{
  "n_layer": 15,
  "d_model": 192,
  "n_head": 6,
  "n_kv_head": 6,
  "head_dim": 32,
  "d_mlp": 768,
  "vocab_size": 8192,
  "activation": "tanh_gelu",
  "norm": "layernorm",
  "norm_place": "pre",
  "norm_eps": 1e-06,
  "positions": "learned",
  "qk_norm": false,
  "attn_scale": 0.177,
  "bias": "all",
  "tie_embeddings": true,
  "parallel_block": false,
  "extras": ["capped logits"],
  "init": "uniform",
  "init_std_qkv": 0.0481,
  "init_std_o": 0.0598,
  "init_std_up": 0.0689,
  "init_std_down": 0.0689,
  "optimizer": "muon_variant",
  "lr": 0.0079,
  "lr_mult_qkv": 0.7,
  "beta1": 0.95,
  "lr_head": 0.0123,
  "grad_clip": 1.0,
  "warmup_steps": 200,
  "schedule": "wsd",
  "decay_fraction": 1.0,
  "decay_shape": "linear",
  "final_lr_fraction": 0.05,
  "batch_tokens": 32768,
  "seq_len": 384,
  "doc_mask": true,
  "train_tokens": 217800000,
  "steps": 6647,
  "dataset": "wikipedia_en"
}
Each number is 50 + 12 x the weight over its row's rms, rounded and kept within 0 to 99. Layers, rows and columns count from 0. The size before them is the row's rms in percent of the matrix's.

# up: layer 11 MLP up, 768x192, rms 0.0689, rows 234-251, columns 0-191
# down: layer 11 MLP down (transposed), 768x192, rms 0.0689, rows 234-251, columns 0-191
up234 106:48 49 52 65 65 55 58 54 45 72 55 39 43 39 46 38 51 49 52 40 48 31 53 49 54 50 45 27 69 67 36 46 52 44 39 44 75 60 36 52 72 71 66 67 47 48 48 60 56 64 49 62 57 62 42 56 38 59 63 50 27 53 57 34 81 33 53 59 29 60 36 33 54 53 54 30 49 48 50 75 71 37 33 38 52 22 52 43 39 39 50 47 23 55 72 51 50 52 60 44 49 50 54 62 55 45 38 48 39 34 59 47 35 32 57 46 31 53 40 57 62 58 30 45 68 26 18 34 52 53 57 74 66 50 54 46 53 57 77 43 35 50 49 41 32 57 51 62 32 55 40 37 46 36 58 41 30 39 60 56 37 50 57 40 46 43 72 59 45 37 64 36 53 36 56 48 40 63 56 54 65 63 48 48 30 52 57 60 44 29 45 60
down234 103:52 78 40 64 25 72 40 33 55 59 35 66 41 45 55 42 43 66 47 46 62 46 60 44 67 61 38 61 40 73 52 56 48 41 41 44 47 43 58 23 48 53 54 49 59 54 40 76 49 46 33 41 57 26 49 66 47 60 40 61 64 33 52 35 36 65 48 42 69 57 58 42 21 49 61 45 41 53 21 65 48 58 53 54 53 33 57 38 56 27 41 47 70 55 57 52 54 39 63 42 37 42 50 58 55 60 55 38 60 68 34 48 65 52 63 46 86 64 45 43 47 41 61 46 51 37 75 53 64 44 45 56 39 43 45 28 35 74 53 56 54 22 47 62 56 45 72 41 51 79 57 66 43 48 63 65 48 58 53 53 50 57 53 58 47 39 29 58 39 59 56 51 38 31 39 44 52 58 45 44 47 36 47 49 51 52 33 44 39 30 47 26
up235 098:58 61 63 49 50 57 46 73 51 73 67 46 42 64 52 42 49 81 53 43 52 54 43 60 52 62 60 59 56 54 68 29 49 39 61 63 54 57 68 45 76 42 46 71 46 54 32 61 43 38 64 50 50 52 51 46 43 21 51 49 76 46 55 52 42 68 39 52 38 36 50 34 53 30 61 59 54 34 40 29 37 23 37 62 51 37 57 42 39 59 47 55 57 40 63 46 66 53 47 53 54 20 54 37 64 30 45 62 43 35 54 53 49 62 64 35 78 49 54 32 45 57 57 51 39 57 57 30 36 63 52 47 42 54 48 37 51 41 61 49 51 41 39 44 57 59 78 40 59 47 64 65 59 27 36 39 67 61 57 59 23 50 64 47 35 33 75 66 64 46 54 33 57 63 58 52 43 48 45 55 54 55 60 45 60 68 59 38 48 43 19 42
down235 098:45 52 62 70 23 47 68 26 43 40 51 33 41 54 66 28 51 58 57 46 35 65 45 53 37 48 60 53 50 41 49 46 57 34 79 39 67 48 45 55 46 42 35 61 51 52 50 55 62 33 50 68 44 76 46 52 63 44 61 57 50 74 44 63 30 51 51 58 50 50 60 58 31 55 65 35 61 27 44 50 49 41 34 29 39 66 31 29 58 41 53 76 29 58 48 49 60 45 39 46 61 52 58 49 41 35 48 53 40 69 68 65 64 47 77 52 45 46 69 41 60 63 63 65 68 48 30 49 30 53 48 54 53 40 35 51 68 42 42 46 67 56 36 55 43 60 29 45 33 44 53 68 55 52 45 40 64 49 64 42 44 40 38 59 50 38 45 42 60 47 34 71 52 37 36 55 47 70 68 53 58 42 44 65 65 46 42 39 30 22 42 38
up236 100:40 73 44 43 59 65 59 58 53 44 44 48 40 54 39 44 42 69 48 76 52 49 55 59 35 65 55 54 44 58 45 60 70 39 28 46 49 36 70 69 40 70 51 60 53 58 73 33 34 82 49 39 56 43 43 64 60 50 29 43 57 34 47 52 64 40 55 54 61 42 26 47 41 33 47 44 45 38 28 54 51 68 51 41 47 43 57 25 50 45 36 55 37 41 46 41 43 63 56 69 41 64 53 63 70 46 58 61 32 78 41 26 49 75 68 61 54 61 61 38 80 46 68 37 49 55 53 53 54 50 42 55 56 45 40 41 36 54 52 30 49 52 39 54 55 59 58 56 59 34 50 37 46 44 69 67 43 57 53 45 70 38 26 52 53 69 53 53 62 53 31 55 45 34 26 53 56 44 38 42 45 51 56 21 62 41 58 38 39 43 59 71
down236 099:50 53 39 50 15 51 50 56 51 51 49 40 49 66 45 50 58 46 52 31 33 35 39 61 65 54 62 44 65 21 64 57 56 52 73 60 55 58 36 44 46 51 41 39 62 60 59 52 40 38 34 48 51 66 52 58 70 46 69 50 36 45 38 47 41 70 54 47 44 67 64 39 66 58 59 77 71 42 53 38 47 50 47 58 79 65 34 47 40 51 67 51 47 61 43 51 53 52 34 39 34 39 54 38 21 61 57 38 44 59 52 19 53 58 65 43 38 62 58 53 39 73 28 55 26 55 38 54 50 57 27 40 53 73 48 37 43 71 52 56 16 50 42 36 48 67 38 45 40 63 64 40 56 44 41 47 54 36 53 32 54 59 56 40 58 62 53 57 40 49 49 49 24 61 54 51 41 63 42 41 41 47 67 66 67 73 41 65 48 56 41 46
up237 095:61 54 48 41 59 60 64 36 48 63 56 54 43 48 68 39 54 66 39 56 42 51 58 34 49 66 57 53 34 59 43 38 52 29 54 43 71 39 60 66 43 57 79 56 47 37 36 63 59 60 68 78 47 51 64 52 59 39 47 47 52 54 46 43 38 75 37 49 51 51 49 69 83 48 52 32 39 40 78 55 48 36 65 48 27 45 45 50 32 46 54 33 32 37 52 58 56 41 43 60 55 66 61 42 69 57 41 61 48 40 80 69 74 49 43 68 35 51 64 68 36 46 46 53 75 81 51 39 47 30 66 52 48 65 52 47 66 36 41 30 56 49 58 43 44 51 29 62 52 54 57 35 73 41 35 46 52 69 47 44 45 74 61 47 44 55 51 40 49 36 57 45 49 34 42 61 62 48 54 68 62 35 62 58 35 49 39 45 47 55 51 40
down237 091:60 21 42 49 55 51 38 41 54 42 71 37 54 55 61 61 39 70 69 47 68 44 34 46 52 34 64 42 80 82 72 49 54 70 43 35 42 57 46 44 43 46 39 28 60 61 51 48 40 49 52 29 39 39 39 60 61 53 45 59 51 71 39 70 59 26 61 60 61 50 58 19 55 41 54 69 57 46 31 59 73 54 49 42 73 48 54 38 45 58 51 47 53 51 39 44 39 51 46 54 64 33 54 50 35 51 35 13 42 41 36 54 50 46 50 64 51 52 44 46 52 43 48 34 53 31 59 52 40 46 43 52 44 56 49 35 41 43 38 69 77 43 49 63 58 57 55 24 51 70 40 48 57 59 62 45 47 64 39 53 55 44 49 36 27 56 77 49 49 63 64 57 42 38 53 50 51 35 32 54 71 52 50 50 73 43 63 33 42 62 45 43
up238 095:38 44 31 37 56 60 62 21 35 47 42 42 68 57 60 48 28 42 36 42 59 57 45 55 66 31 73 55 67 37 56 70 41 45 57 50 54 44 60 38 60 39 68 60 52 13 17 43 48 44 48 40 54 45 53 41 44 52 43 24 34 59 70 60 55 31 36 17 55 45 49 55 65 59 67 51 48 53 68 55 48 66 66 53 46 64 62 64 59 62 49 43 44 54 49 72 54 54 47 51 46 58 72 46 55 58 47 55 73 45 39 57 33 51 49 59 73 44 53 44 46 50 58 53 48 39 42 49 74 27 66 64 60 31 39 45 68 33 43 63 62 66 48 44 19 41 40 66 51 37 38 44 28 53 47 37 55 47 46 37 48 52 64 50 69 61 45 60 59 61 39 64 56 38 72 63 53 55 50 56 45 52 39 55 54 62 62 50 57 43 40 60
down238 099:47 63 69 57 48 52 47 60 51 60 39 66 52 60 56 58 46 34 46 45 52 37 49 31 45 65 26 59 41 57 62 52 55 64 26 53 37 52 41 59 45 69 37 50 35 53 54 73 46 40 70 43 60 65 63 49 43 69 55 64 28 62 47 55 42 32 58 58 17 48 41 61 61 41 58 72 69 49 49 54 64 44 69 60 45 49 49 36 67 69 43 53 30 43 38 55 60 76 50 47 51 37 62 38 48 39 52 46 44 46 51 45 71 53 44 61 51 46 37 49 15 45 55 41 56 51 49 53 43 56 44 42 38 43 72 63 50 44 69 60 58 33 74 44 58 56 64 52 50 51 26 44 30 48 49 41 38 59 56 46 38 45 62 58 64 44 31 50 58 39 24 46 45 25 69 31 49 64 35 30 57 24 52 41 74 62 47 52 29 41 53 32
up239 098:60 39 52 41 21 66 58 33 55 48 44 33 47 51 47 52 46 47 65 43 39 44 52 27 55 56 48 48 63 70 55 53 46 38 56 53 60 48 40 62 26 41 48 53 33 56 55 42 58 48 71 23 29 40 52 52 58 63 46 50 52 40 70 46 67 70 78 41 43 53 53 40 60 49 45 45 43 38 47 60 46 44 57 66 71 47 45 44 45 34 53 31 45 62 38 45 57 53 41 35 51 53 44 56 25 63 41 60 49 32 67 45 60 82 51 61 54 54 46 66 50 53 45 49 48 49 46 40 44 28 45 61 45 43 50 50 43 46 58 43 40 49 28 47 21 48 45 38 42 58 62 50 47 18 62 27 34 29 53 29 59 33 62 60 60 36 42 55 59 23 44 57 25 59 47 63 22 52 45 59 25 50 53 58 38 57 48 44 32 16 38 46
down239 102:66 21 50 47 37 50 51 37 27 41 67 47 74 57 63 35 47 51 36 40 55 59 42 36 54 59 67 49 68 72 56 46 60 46 43 45 52 64 58 63 70 38 52 48 32 48 44 50 37 36 44 36 33 47 53 35 69 63 61 41 45 57 29 80 48 49 37 58 51 64 57 51 15 66 57 55 59 66 24 42 39 55 26 51 65 29 59 47 29 49 54 49 45 57 58 44 46 49 62 34 51 68 52 59 60 71 65 38 52 51 41 53 58 37 42 59 51 36 47 49 53 50 61 62 35 17 69 33 30 70 50 30 48 45 42 55 44 53 64 65 68 69 46 61 50 42 31 43 31 39 29 53 71 60 50 62 64 36 39 45 55 36 33 50 60 42 48 56 49 53 40 61 57 68 69 59 49 52 48 51 47 61 43 55 34 51 51 43 53 54 46 57
up240 097:48 56 57 57 51 51 45 49 46 65 39 64 58 47 39 53 61 53 30 58 43 56 43 38 72 40 53 57 61 55 55 39 53 32 56 63 51 57 48 66 61 52 41 49 74 59 67 64 45 65 51 50 36 49 57 54 52 75 42 51 76 36 50 51 32 43 45 42 66 61 53 43 41 60 27 50 45 41 39 43 43 77 35 63 49 67 62 52 42 78 37 44 47 33 53 29 59 46 51 62 61 72 56 35 32 45 52 73 46 33 44 33 69 56 56 57 43 47 54 69 32 45 52 61 56 57 50 35 78 33 28 68 47 73 60 50 47 54 50 49 78 47 56 36 46 55 58 58 76 60 61 56 74 44 35 55 53 52 55 55 56 30 55 52 62 38 53 46 79 33 58 49 29 51 50 52 48 65 36 60 44 38 39 53 80 46 79 68 56 48 43 42
down240 110:39 62 70 61 73 46 46 43 36 41 46 37 54 54 36 46 46 49 53 60 45 43 42 38 60 49 61 53 38 38 57 66 59 28 36 62 51 57 33 41 53 39 64 55 61 58 63 69 41 50 52 59 55 45 37 56 68 36 40 52 60 61 59 50 36 50 52 63 45 48 57 48 32 53 63 51 50 44 47 55 44 58 32 51 45 68 46 57 47 46 45 34 44 54 43 73 60 65 43 53 52 70 54 61 44 28 47 63 44 55 35 30 51 41 49 56 28 77 42 56 49 61 51 57 73 22 45 34 48 62 38 36 39 47 50 54 45 32 60 53 99 67 55 43 40 22 71 64 62 45 48 45 58 51 46 68 51 51 54 33 32 47 49 74 46 41 37 68 56 48 77 30 35 56 39 54 41 58 33 34 53 31 54 44 67 54 61 37 62 50 37 72
up241 101:46 47 63 66 26 60 42 48 50 53 63 68 55 47 61 68 32 45 52 46 37 48 50 56 45 54 49 39 60 37 47 38 70 46 40 49 58 52 51 29 47 55 31 42 53 44 45 54 59 43 43 49 54 63 81 51 42 50 57 40 41 50 55 64 36 51 52 66 35 58 41 56 48 30 37 36 41 61 37 32 43 58 49 43 55 50 61 61 54 54 35 77 60 46 46 41 53 47 31 58 41 63 70 35 47 51 72 31 49 43 11 43 40 70 36 32 39 68 38 55 54 41 64 49 46 55 59 32 49 27 34 49 61 57 72 57 35 36 26 49 48 60 28 43 67 51 32 53 35 84 49 74 44 54 48 52 50 64 44 29 45 55 59 34 50 29 46 50 46 54 45 42 40 44 29 36 56 65 66 21 53 60 66 42 61 45 42 58 36 46 66 50
down241 099:61 31 37 36 51 63 69 46 44 43 62 51 71 52 47 33 65 45 53 41 51 46 40 38 43 29 49 63 69 50 55 47 64 46 40 30 43 52 53 71 32 27 64 50 38 58 38 37 53 64 50 53 65 53 60 34 67 52 62 76 64 50 55 63 37 55 16 45 46 45 60 60 49 40 43 59 44 62 54 35 62 51 63 59 48 41 55 43 43 38 47 57 28 57 53 47 37 26 30 33 51 49 48 54 34 63 47 48 44 61 45 63 45 54 71 56 53 61 63 45 58 51 37 55 75 25 51 50 40 43 58 39 48 37 48 45 55 43 51 61 55 76 63 34 37 53 63 56 72 63 38 40 35 48 49 57 34 54 29 70 60 44 56 52 61 54 71 57 52 29 51 20 62 66 74 57 52 34 72 39 47 63 44 48 58 25 41 40 28 55 61 41
up242 097:52 74 71 47 68 61 24 25 55 52 55 38 50 44 53 60 72 37 31 35 45 57 61 45 53 47 36 19 49 70 59 43 47 42 50 35 46 32 50 43 32 39 62 44 43 56 37 56 41 39 44 70 48 45 49 31 67 58 41 36 41 52 50 66 47 59 44 46 40 47 67 80 36 65 31 75 35 53 58 39 39 61 59 67 47 42 37 53 51 54 61 62 43 57 33 63 60 52 51 71 53 64 50 57 47 76 30 52 47 66 41 36 46 27 57 49 51 36 41 73 57 64 54 36 50 67 52 59 43 55 59 41 46 36 54 39 36 47 65 40 38 46 37 38 60 70 47 32 43 60 72 66 27 71 56 42 45 46 43 48 49 46 41 42 61 54 65 56 73 50 39 55 60 42 56 35 75 30 52 56 40 56 48 55 40 55 69 62 46 36 39 51
down242 097:43 70 47 47 70 46 37 57 50 58 42 51 43 50 77 56 44 54 62 48 42 29 40 62 49 55 49 54 23 46 33 52 64 48 55 48 29 58 42 58 40 58 42 53 58 50 56 80 57 56 68 48 58 57 48 51 60 61 50 79 48 27 27 63 52 46 41 76 47 90 52 49 39 29 53 41 51 58 71 61 33 32 44 46 67 59 50 69 47 47 66 47 49 62 41 35 46 45 60 32 40 51 46 61 51 23 63 67 49 57 57 48 59 58 75 51 33 28 40 41 41 42 68 55 40 52 72 45 59 60 32 36 41 50 31 60 44 65 35 46 34 57 46 44 50 40 69 57 57 34 40 49 48 46 58 45 64 79 41 53 41 56 68 46 38 49 45 46 46 26 46 50 30 37 40 61 54 55 63 49 51 52 60 51 31 42 53 41 56 29 68 54
up243 103:47 56 56 47 34 54 64 32 55 48 50 57 42 57 57 44 52 34 67 44 41 61 60 53 78 37 52 23 31 64 42 55 48 41 39 46 53 72 64 61 49 70 59 26 65 65 50 44 44 71 43 43 35 48 66 55 34 38 52 48 53 67 58 66 57 39 42 74 45 68 48 29 51 45 37 61 41 62 52 66 48 42 73 43 58 51 53 38 51 34 35 65 67 55 58 43 57 51 56 56 54 64 72 76 54 58 55 55 56 60 26 47 30 59 37 58 40 47 68 37 60 44 54 45 48 46 75 53 41 53 61 59 41 61 55 56 36 63 61 43 47 43 35 32 39 65 27 68 54 36 46 27 42 56 54 61 59 56 53 56 40 60 56 69 57 46 48 41 58 64 45 34 81 64 44 69 42 64 48 22 72 51 57 64 33 52 46 63 54 41 31 36
down243 108:46 46 58 53 56 64 43 46 53 48 37 64 62 63 50 26 40 48 59 57 66 39 39 51 47 47 38 48 50 45 62 60 23 57 51 40 19 56 34 55 61 52 42 42 60 38 55 50 56 64 34 64 52 66 52 43 68 42 78 40 64 43 41 47 29 68 43 32 52 55 37 31 61 58 34 48 47 46 47 39 61 62 71 40 42 49 69 56 63 49 58 38 50 63 44 40 48 40 43 63 54 44 60 55 37 27 51 34 64 46 36 55 20 51 39 50 73 57 58 67 38 57 41 56 62 52 37 68 65 49 53 33 33 40 32 67 60 33 64 51 23 56 50 58 31 62 57 62 27 42 49 55 69 50 44 32 56 52 57 69 43 57 47 34 59 46 94 54 44 64 52 44 56 26 69 44 51 51 63 47 44 68 46 64 58 52 43 55 33 51 60 54
up244 098:56 58 41 74 53 58 38 67 58 59 38 38 65 48 57 54 50 32 45 71 51 54 43 52 67 43 62 19 54 37 46 39 49 40 49 51 55 55 68 48 53 45 54 27 62 26 45 26 52 66 59 72 54 29 31 42 48 49 27 64 49 25 86 57 40 59 47 55 35 57 53 60 57 35 45 34 65 61 47 37 37 59 33 67 66 51 42 44 46 56 39 50 44 45 43 64 47 44 49 43 58 47 26 53 51 38 62 46 28 54 68 50 46 61 52 40 41 50 49 66 52 55 51 51 54 58 39 56 41 26 19 60 73 51 34 47 56 59 51 41 50 32 63 62 49 45 56 48 43 49 33 52 50 41 33 51 46 58 59 39 63 58 29 71 46 32 35 54 55 43 70 38 46 25 58 48 45 49 64 57 40 70 55 80 70 67 45 46 43 61 57 54
down244 095:45 58 57 68 76 21 52 63 54 39 44 59 43 42 61 56 48 66 70 65 40 44 32 39 36 57 52 51 45 54 37 61 66 32 63 33 29 53 37 69 59 37 29 29 46 56 55 61 48 54 20 43 57 55 47 41 66 41 32 47 50 50 64 45 51 38 39 41 47 66 38 54 28 64 52 48 57 50 51 41 60 37 71 40 45 41 49 79 43 55 50 71 60 44 38 40 42 56 43 43 39 48 60 57 52 52 14 46 65 54 54 46 46 53 47 63 60 59 32 41 67 51 67 53 44 50 66 39 35 53 61 58 36 36 65 58 56 60 51 64 58 37 46 40 65 39 52 52 49 36 61 40 46 54 74 36 63 34 41 63 47 41 59 51 51 63 64 57 47 41 60 70 65 20 48 26 46 53 62 23 40 60 54 59 58 49 47 52 70 68 60 29
up245 091:74 32 52 52 62 52 30 55 44 60 44 52 35 55 43 57 45 65 35 62 52 60 44 51 70 38 48 46 45 58 56 42 84 58 58 51 55 55 42 52 73 50 72 51 64 37 43 52 33 36 54 57 64 33 49 51 71 54 57 42 52 43 45 21 37 71 54 38 58 36 51 41 69 47 50 46 52 60 48 70 43 50 53 60 46 62 36 59 56 73 60 32 50 67 56 61 35 51 28 54 56 51 36 59 79 64 62 54 40 55 51 56 37 29 41 67 61 68 31 65 46 58 63 47 67 55 60 39 57 54 36 45 58 46 43 46 41 52 60 60 70 30 38 45 61 45 42 44 58 54 57 55 53 21 61 40 65 41 45 58 46 47 49 50 87 38 63 50 63 67 51 53 45 61 44 60 60 40 36 47 45 65 50 56 89 36 18 50 47 38 51 41
down245 091:44 53 40 52 58 49 71 58 37 35 53 57 74 77 55 50 55 29 42 41 46 56 65 70 44 55 35 61 36 41 43 53 27 53 51 58 39 38 57 41 38 53 34 38 21 71 46 51 60 60 64 60 44 63 60 57 47 67 57 69 55 60 40 38 56 60 50 63 56 61 50 36 31 49 56 47 49 60 53 46 36 58 50 57 64 47 40 33 45 32 57 32 52 41 48 50 65 28 59 87 36 58 45 46 54 43 43 53 51 40 46 59 59 70 52 53 33 57 45 29 14 52 39 56 37 48 46 57 47 50 66 66 57 50 45 77 58 55 35 58 66 45 46 58 37 55 39 69 38 32 54 47 60 61 60 59 39 59 43 52 24 72 59 53 29 60 62 57 46 27 55 43 47 54 46 29 36 65 66 66 63 31 69 49 32 51 62 52 58 49 69 45
up246 087:50 53 57 52 62 55 37 72 43 44 66 66 53 52 68 68 42 60 42 37 29 71 30 44 50 58 68 41 28 57 29 35 39 42 56 36 55 75 36 28 52 28 59 53 32 42 47 43 40 52 60 64 28 59 52 39 51 43 41 41 65 48 54 47 52 53 62 39 59 37 33 65 55 71 38 49 51 36 55 65 53 58 64 46 45 46 33 61 34 66 44 38 51 54 52 57 48 38 51 46 48 52 65 55 36 50 31 46 52 57 59 66 39 37 53 27 57 37 24 58 27 60 54 52 44 52 59 60 57 36 60 25 35 46 49 58 38 34 34 46 39 68 26 40 72 44 48 46 64 40 47 75 47 44 71 72 72 47 40 42 46 56 52 49 68 50 59 61 65 41 58 42 41 49 74 58 53 25 52 45 70 59 42 57 51 43 62 70 43 36 67 49
down246 090:71 62 74 52 61 67 54 33 56 63 43 40 64 41 37 26 45 61 53 42 62 35 56 53 45 49 28 57 61 59 80 43 55 56 42 69 39 31 53 57 53 67 41 70 68 57 54 46 60 47 62 21 71 45 47 44 55 55 53 49 43 54 43 50 45 44 22 67 53 66 49 65 38 33 76 62 50 50 47 58 57 49 45 53 54 58 39 59 52 25 39 56 45 46 40 38 54 51 60 69 35 39 65 39 52 42 59 44 38 37 47 58 39 60 36 73 39 43 67 58 67 58 49 53 48 56 30 38 66 57 51 59 53 55 50 32 40 61 50 47 35 68 33 53 41 31 59 65 49 33 54 43 46 67 30 42 35 53 33 59 46 34 37 74 38 40 49 60 39 42 53 46 51 31 21 48 39 65 45 53 32 44 70 59 51 58 40 42 79 51 49 64
up247 100:35 61 57 57 43 67 66 52 60 60 51 42 32 51 37 48 56 52 45 42 43 65 64 63 55 48 52 43 53 44 67 56 33 60 27 40 60 33 50 48 45 58 47 29 71 38 42 68 59 69 39 60 49 60 61 46 67 56 57 61 43 81 51 59 56 53 32 43 62 46 49 39 28 52 79 44 43 42 43 51 47 74 30 63 64 34 59 44 78 42 35 36 55 77 42 46 60 63 35 49 67 43 37 53 48 41 46 52 65 44 46 63 53 49 62 63 44 44 35 53 37 48 57 54 49 45 26 57 61 52 57 41 57 52 58 78 63 63 44 47 50 47 34 58 53 57 48 44 30 55 25 35 41 41 40 41 36 37 35 25 47 56 44 25 50 62 69 50 57 64 40 49 67 34 37 46 23 61 61 65 59 74 59 61 60 33 57 36 44 40 46 45
down247 092:54 51 62 47 33 45 89 47 47 41 44 46 38 64 50 65 41 24 21 34 42 35 29 44 34 41 49 46 47 51 55 50 50 54 58 51 49 56 60 56 51 32 35 32 44 53 43 37 55 41 39 54 42 50 50 24 48 54 47 56 64 58 52 34 64 48 60 44 49 64 55 45 53 44 47 47 57 21 61 75 60 63 42 47 55 37 41 24 47 53 55 43 18 39 72 57 60 38 52 43 44 48 39 65 53 48 38 36 59 53 58 47 69 56 35 46 49 58 45 63 53 68 38 46 50 68 50 52 72 42 43 60 44 64 48 26 51 47 45 60 64 29 50 52 51 49 61 53 64 64 62 67 42 51 24 45 54 62 53 52 33 54 67 53 84 49 46 29 45 62 27 53 40 46 73 69 48 62 54 64 66 50 53 18 70 63 57 58 60 45 63 52
up248 099:55 69 33 54 44 42 40 61 29 35 37 54 47 66 60 56 56 45 62 55 36 60 32 49 47 53 44 62 47 42 59 68 57 39 53 64 53 42 54 63 64 40 54 33 62 41 75 41 71 56 61 51 45 42 61 67 60 60 44 52 40 44 57 60 53 60 25 72 40 55 37 38 57 59 47 44 51 40 46 52 45 53 36 74 62 47 56 59 43 47 26 62 51 68 57 41 48 56 34 56 84 74 35 54 56 45 32 40 61 59 54 36 63 55 82 50 50 67 45 72 38 56 66 60 41 56 56 66 58 71 63 53 53 63 47 41 47 50 38 67 57 52 47 32 57 30 30 32 58 65 46 37 40 51 47 45 52 30 26 47 42 51 52 61 23 46 52 54 33 51 65 60 47 42 62 33 53 77 47 45 65 54 82 40 48 72 54 58 50 50 64 56
down248 099:60 43 51 55 54 61 79 64 55 65 56 51 43 43 63 46 38 43 49 54 43 25 55 52 45 44 60 39 52 53 65 26 39 60 71 60 54 45 53 60 48 26 51 75 44 61 59 47 76 61 21 48 55 34 23 50 65 56 50 44 39 51 58 70 40 56 47 53 42 44 59 40 37 25 46 37 54 66 51 48 31 50 68 44 63 43 44 66 41 41 26 34 63 63 35 52 71 52 46 43 51 65 46 60 58 51 42 24 48 61 43 53 39 43 39 32 44 53 47 31 53 58 58 46 44 59 27 60 37 56 28 49 51 51 51 52 52 46 41 27 64 54 48 44 57 50 47 63 43 51 58 70 59 58 46 39 39 35 72 55 55 62 46 65 40 64 70 52 53 51 65 30 49 62 45 49 64 37 71 52 23 46 14 44 44 43 67 57 38 47 65 71
up249 095:21 51 64 56 58 37 51 58 44 23 51 53 38 47 43 62 43 52 44 51 60 58 51 59 50 44 53 47 18 58 38 54 41 59 53 64 50 58 46 42 59 45 50 40 45 46 24 27 36 64 66 46 41 50 56 54 27 49 55 48 21 50 59 64 54 54 49 66 64 70 18 32 60 36 40 44 27 50 36 48 66 63 63 58 43 38 45 37 45 61 55 57 74 43 64 69 81 53 33 59 55 41 41 43 64 63 50 46 57 39 57 42 63 47 31 39 47 43 47 57 46 49 48 51 36 44 32 48 34 53 49 54 43 45 68 43 43 51 43 49 47 64 46 52 45 40 77 43 72 75 47 46 43 37 49 62 27 57 51 59 93 48 55 53 44 26 52 46 42 71 67 57 50 54 60 50 54 57 69 41 65 65 46 29 56 55 55 58 63 56 56 67
down249 094:51 54 65 66 36 56 41 50 67 74 50 52 47 58 70 40 52 34 62 35 39 56 46 47 47 65 19 46 51 67 56 60 70 42 56 47 42 57 47 43 37 50 58 52 38 59 85 71 35 50 53 57 68 38 32 52 50 65 54 61 64 64 40 25 45 55 38 59 35 45 54 60 35 77 24 57 55 37 60 48 60 42 64 51 32 54 29 75 41 27 49 45 47 46 49 38 27 51 65 36 61 72 54 52 57 19 74 48 67 49 52 39 44 61 60 49 62 54 50 43 63 27 76 44 55 41 35 51 47 56 55 48 56 38 45 47 50 48 52 60 41 57 51 29 44 65 69 30 49 53 83 54 42 49 50 47 71 56 55 42 45 55 26 50 38 65 43 66 55 46 57 42 40 45 50 28 43 50 57 49 48 44 61 45 43 37 54 39 43 51 39 42
up250 099:53 37 57 51 51 32 63 53 76 49 56 45 30 64 39 54 33 40 64 43 44 60 41 56 51 55 66 46 41 55 62 53 58 43 43 41 42 34 48 61 44 62 60 62 40 29 22 43 74 40 50 47 56 54 61 47 29 46 40 58 71 68 21 47 59 60 27 50 62 55 51 58 59 54 58 47 40 46 45 52 63 59 57 37 29 57 51 72 45 33 43 39 52 47 45 63 67 37 63 62 50 49 64 46 57 33 28 54 57 63 53 38 63 48 50 32 50 69 74 47 42 54 59 62 50 61 44 43 45 42 54 44 49 48 48 50 53 57 34 42 31 40 38 65 61 22 75 53 46 58 52 57 59 41 42 50 21 82 26 52 73 46 68 64 60 49 46 79 65 55 48 28 49 48 54 51 60 60 45 45 61 47 48 55 30 64 49 30 53 39 45 19
down250 106:77 46 51 57 61 45 49 49 43 30 42 68 82 47 51 48 50 69 56 38 52 33 41 40 47 46 21 64 50 80 51 30 50 48 58 45 53 49 41 53 67 35 61 52 47 48 75 54 24 45 48 34 34 54 46 62 61 55 68 67 58 43 54 56 58 40 58 45 12 43 56 49 50 86 57 53 63 68 44 37 37 36 53 45 58 58 49 31 48 47 50 48 64 58 42 50 31 39 54 66 55 56 49 46 35 58 43 35 50 60 49 31 41 36 33 49 30 52 50 52 54 40 32 44 61 47 56 60 58 64 51 44 63 55 48 48 44 34 50 68 38 63 55 46 40 54 46 60 45 47 38 28 33 68 56 40 62 48 45 51 25 55 47 48 44 64 55 41 51 70 61 77 49 64 71 73 39 39 27 61 58 55 62 44 57 50 34 28 60 50 61 54
up251 101:53 81 62 46 57 49 69 79 41 54 60 47 59 57 57 38 29 32 53 48 45 37 42 68 39 55 65 46 71 26 59 40 61 32 41 65 48 48 29 38 46 64 49 41 59 54 40 67 44 43 56 57 41 47 38 41 28 58 50 45 54 32 59 61 25 46 49 49 53 46 38 55 48 36 58 38 54 59 46 58 36 30 53 50 55 54 43 57 42 43 70 56 46 64 48 54 44 32 73 47 43 54 35 45 33 51 41 43 59 30 55 80 78 50 58 55 48 41 73 71 53 28 70 34 72 56 60 50 49 53 58 53 62 49 63 55 59 83 30 54 46 65 53 51 22 65 60 58 60 65 38 46 54 39 63 63 61 56 53 31 60 51 35 45 49 40 45 48 51 55 60 31 50 36 40 29 41 52 72 39 46 36 60 56 47 42 35 68 40 51 51 55
down251 101:41 34 39 57 47 60 57 77 74 41 47 44 36 66 63 62 31 40 52 66 40 34 44 47 55 31 61 45 51 48 44 48 64 37 32 43 66 50 33 32 58 49 70 50 41 52 55 65 50 28 65 58 50 38 38 43 54 56 72 56 25 56 56 42 44 50 52 46 67 43 71 61 54 37 30 52 67 60 51 49 45 32 39 57 53 32 42 42 35 52 45 40 64 51 61 51 47 40 57 51 51 26 34 55 71 73 37 43 44 46 27 52 60 64 49 53 42 54 61 38 38 55 18 54 37 59 35 54 64 38 58 49 51 46 41 37 71 52 66 49 45 38 40 60 60 59 55 67 40 66 32 37 59 45 68 45 64 64 32 37 55 42 56 71 56 49 37 77 61 63 58 25 50 57 61 38 63 76 58 61 65 40 48 40 49 41 56 35 42 49 64 62